config.yaml
n_layer: 8
d_model: 96
n_head: 3
n_kv_head: 3
head_dim: 32
d_mlp: 768
vocab_size: 4096
activation: "quick_gelu"
norm: "rmsnorm"
norm_place: "pre"
norm_eps: 1e-05
positions: "rope"
rope_base: 10000.0
rope_fraction: 1.0
qk_norm: false
attn_scale: 0.177
bias: "none"
tie_embeddings: false
parallel_block: false
init: "normal"
init_std_qkv: 0.0576
init_std_o: 0.0
init_std_up: 0.0576
init_std_down: 0.0
optimizer: "soap_variant"
lr: 0.00857
lr_mult_qkv: 0.7
beta1: 0.95
beta2: 0.98
lr_head: 0.0128
grad_clip: 1.0
warmup_steps: 200
schedule: "wsd"
decay_fraction: 0.694
decay_shape: "linear"
final_lr_fraction: 0.1
batch_tokens: 32768
seq_len: 1024
doc_mask: true
train_tokens: 111400000
steps: 3400
dataset: "wikipedia_en"
Each number is 500 + 50 x the weight over its row's rms, rounded and kept within 0 to 999. Layers, rows and columns count from 0. Numbers have three digits each. The size before them is the row's rms in percent of the matrix's.

# k: layer 3 attention key, 96x96, rms 0.183, rows 53-63, columns 0-95
# q: layer 3 attention query, 96x96, rms 0.171, rows 54-63, columns 0-95
# v: layer 3 attention value, 96x96, rms 0.191, rows 32-35, columns 0-95
# o: layer 3 attention output (transposed), 96x96, rms 0.25, rows 32-34, columns 0-95
k53 136:492515491445476459555551475481550466456502453522488471599533563551452565574497379518523414491468567533491515440433490477502555566544569479527450616538427365447426516513485553480507535498494532507569509544530559590505401524599510451512465499446508498493494382561531512441457478469506414477
q54 132:577552506456512483522507513492467479561550470488553485491469590504531519439436448518396488504527571439457566516489520654588440420506553458477564510522547461500553495540452558506495559476520520482494427476534505525487500575653451504528498446414571471507612505500540591440433452484480453432
k54 139:528413494512555445544506578472450489453566476523489513449480597518401452533478506617525560529419442468472466523457591544486524504405601497498538458459656413584586493531416560490487529519539514481501507505474563588489465499598463525530557491503510499448512441467541576463490529493486462505
q55 135:555535491499418408552477557490475572443519480511433464508567519512503552495522444636409367460488584525486508528498565521461442524538445499435501482510515488465520570511520505540543620581511484517539564510556472557520511527660483506528456464431571455565457502506475442449427504446543457500
k55 149:486566545567564401491497517416506562567484522502498508619546504583428502505508407525421471464389535565481475540444571482544431494507574513420612456437513567531503492559437551550515507486573549476508529497442536591535510549617503541501540492437537435465516476549460534496468545456512449504
q56 123:540595478568390496451472529497494488540459493518483522475530468406516525552541582466433461418547524538599528475447499465582482524429495609499482465463505568504545526547489540473553512513522552488559545399498459466503494559557524480598499454412506487492493536550566532476347434587404523492
k56 132:585487590573490437515510559570439523558474539607444546571556523485420495546531462442555461512444388449585538494557543518542491509493521519462510473497448508605544473497558432481473449462466369561552499503513495486541452564521474510464570587538494553596528408533526483474511488524410483460
q57 118:554547404554422497525503476465599490500557429481513478522513511434519442515594431550430572485447563515442488525564505458448493495531408554455594449492537426533460546567455442477461490526534562553577442537465591432520481605550560458589478509495450515440488555488457445528588494464522478561
k57 124:494533549449459485463605452529559461532541403461491492618479491471475480629546512441499570400430509428540546510473475514527545518537476598451549574587529533612528441494443484524503432540511478492540528470439598543537456584457531492492502535473552459468512532438482406506460505519473599506
q58 151:429508481513436477494475532506574564563469497468448565460528471457448498476549433354524541408515546459427634486568445480447618527468441511519537509538482597479435521516528413492468414591562482524495512520563421451474502474505551512578530520558491515547452514502568520487602527474498552503
k58 153:471473523501399515444497507488541533554420482480480501517458464485332480530548510397500538409541480449494503481584485480461558549443462604505447515506476625473511448505459496517442498584587538485498524559504500437466510502499513536563514560531399615543390497467523438533499567427487472532
q59 149:377429478546518564494495502484500495462472519454471519539487570563504459452557425480513461482386532495439534643523559496452565535500455409408469434525551548469412517421445516492480446534557546473464533507450522506451482519532587520526526544535516472425498540500487626403574492553508550563
k59 145:513450473544526504480533565553521513515480482472470538519455486540490452404489523398486575425559474585572561555517560443420527579527458456512422536401530611541515591407439580466494443508548585470467511430513467469474491504540573515515442562474548508490436560416472499413507486525408490523
q60 146:483515515456447485453566431516441498611455493616545515523475488514566506467578526550523510471467550427576503576530380436579440485627542584489416530484445582531513494503505442429495505496526535471506601507529462591495506408457600578506491482514522453512462514532506455514505530512589538499
k60 149:519482458478442480462523545489535474461356520549545509425610515499475564520473504550504523538455475442486452489479470494535476465574519623505524518402400532495547532503496505467566514452467523550571597497611488526573471450469571555513421543529599568548456479501503425589413536492561503463
q61 107:403564392537506436583514472564546545425541457475529543452547500468510558389504522562476520390481509532480495510412458499621487552535505533404420444483523544611515518587538466515515520471449489440525431513450519524481515432472529483559489531490470420425444441487462494496478561482571516420
k61 124:572440533524446536567472473580579555523431412603473493496502470509418454445483483545451539456462517456601589600425432508577518472578567486471499487468444566514488499522494495497518438551441561536517458569501484554456508466505577575453389502435488423422498443561492465470514480503579481474
q62 134:539483474470471580550492578495500527485478592504542442566468525435459586536438470546485541465538465374585557487516417461437518423422458546426533505487534563506502587548554517506536476560550587584523446493414504500556555513452471462502526552457426507512505478506530435546556567489393412546
k62 139:543509428472375562538475469499544581561517540566483403496438672464526551509510488552452468473485554472523482458546484509571535414458499543440517431578476589599515494515483527549539501572505560531553544510487560503515521525501397449500508475488482583527434556489523485521555462495373489520
q63 127:432553508589522482463496466535477478455495475533566416514459580459452474559524416497516437512555377532506467374596438560510484484451563486543505520598513538562445558512468386504525556499499418518514402455517502574492527480538503512521540462496439508531497524513457368468450503489526423413
k63 130:441465468520494501498531444540514495503476541563452527505507455511491447512508401559479447520583513554451417400474422531490480435504601496360496556600474494547453444513436473439476500535465401479493437433511559493551472470530470601496549491433501515487521500463515376547642454489547465473
v32 082:535435517587545581620547507484551450458522501483469570521532458497566469623552558595514507534562489485486461453489480522446487521489441480461585537561531468535537577513547510362470512453523514520481457485396556516424500469432502423539510536496575486508448533425589472473462446569587532469
o32 087:505547555423485466366521541494475530474481521437593443521554568527537537421464503515530419431571478411530496512581543549510494510549429523396510493528453523596533505451505486493511484619531579507508579534508568507500552533599464434481537406496479503563469470520474453524564547403482487578
v33 107:507488453503586500596514449569552465510496503453518581527467598514433435417593537505616531441555461517497536524460573630533517524531546562436483485487506473502468398474472463529523416461461523498531474473520484521528496501506561478389519482509522615452454465514628435483534470454473585502
o33 107:492481543525456462509411521503559568501579500516469535501612396421535468475521516511468484426495389559552530507477538535466528435508504440454473483449404359560517489492503563511481579531508476399497539504502414501472475397577415522503530500595452479469529534419592520520499523472495418519
v34 099:496509390496428530480519486595563417427447515482440515492500518475492526425503527507625479501460511516545453557550501542484446458490520523482522535478534470675450594524490422477500508471520575483460484462504461492425374540512560505388495545476499606492482482446437516469563446534506450576
o34 104:497579540454496498482584453409487527545619544481516499388597516592546529544607483430518561529552469465460512508432494480525499441471594442469452484481575478469458461483460605596532557514467519504575489510442520570505602465460518458503523473508467399497538477534563517407504493452473528542
v35 091:513444514587460406544544541467560463482557552470508501496539481521504517545481391455547469526570415566448455549566472548463562531531522527511619476436499582493494376526542516538473500556427471482404542402484521508494526550471540421520455452487523397492451407476516454477406498471464504583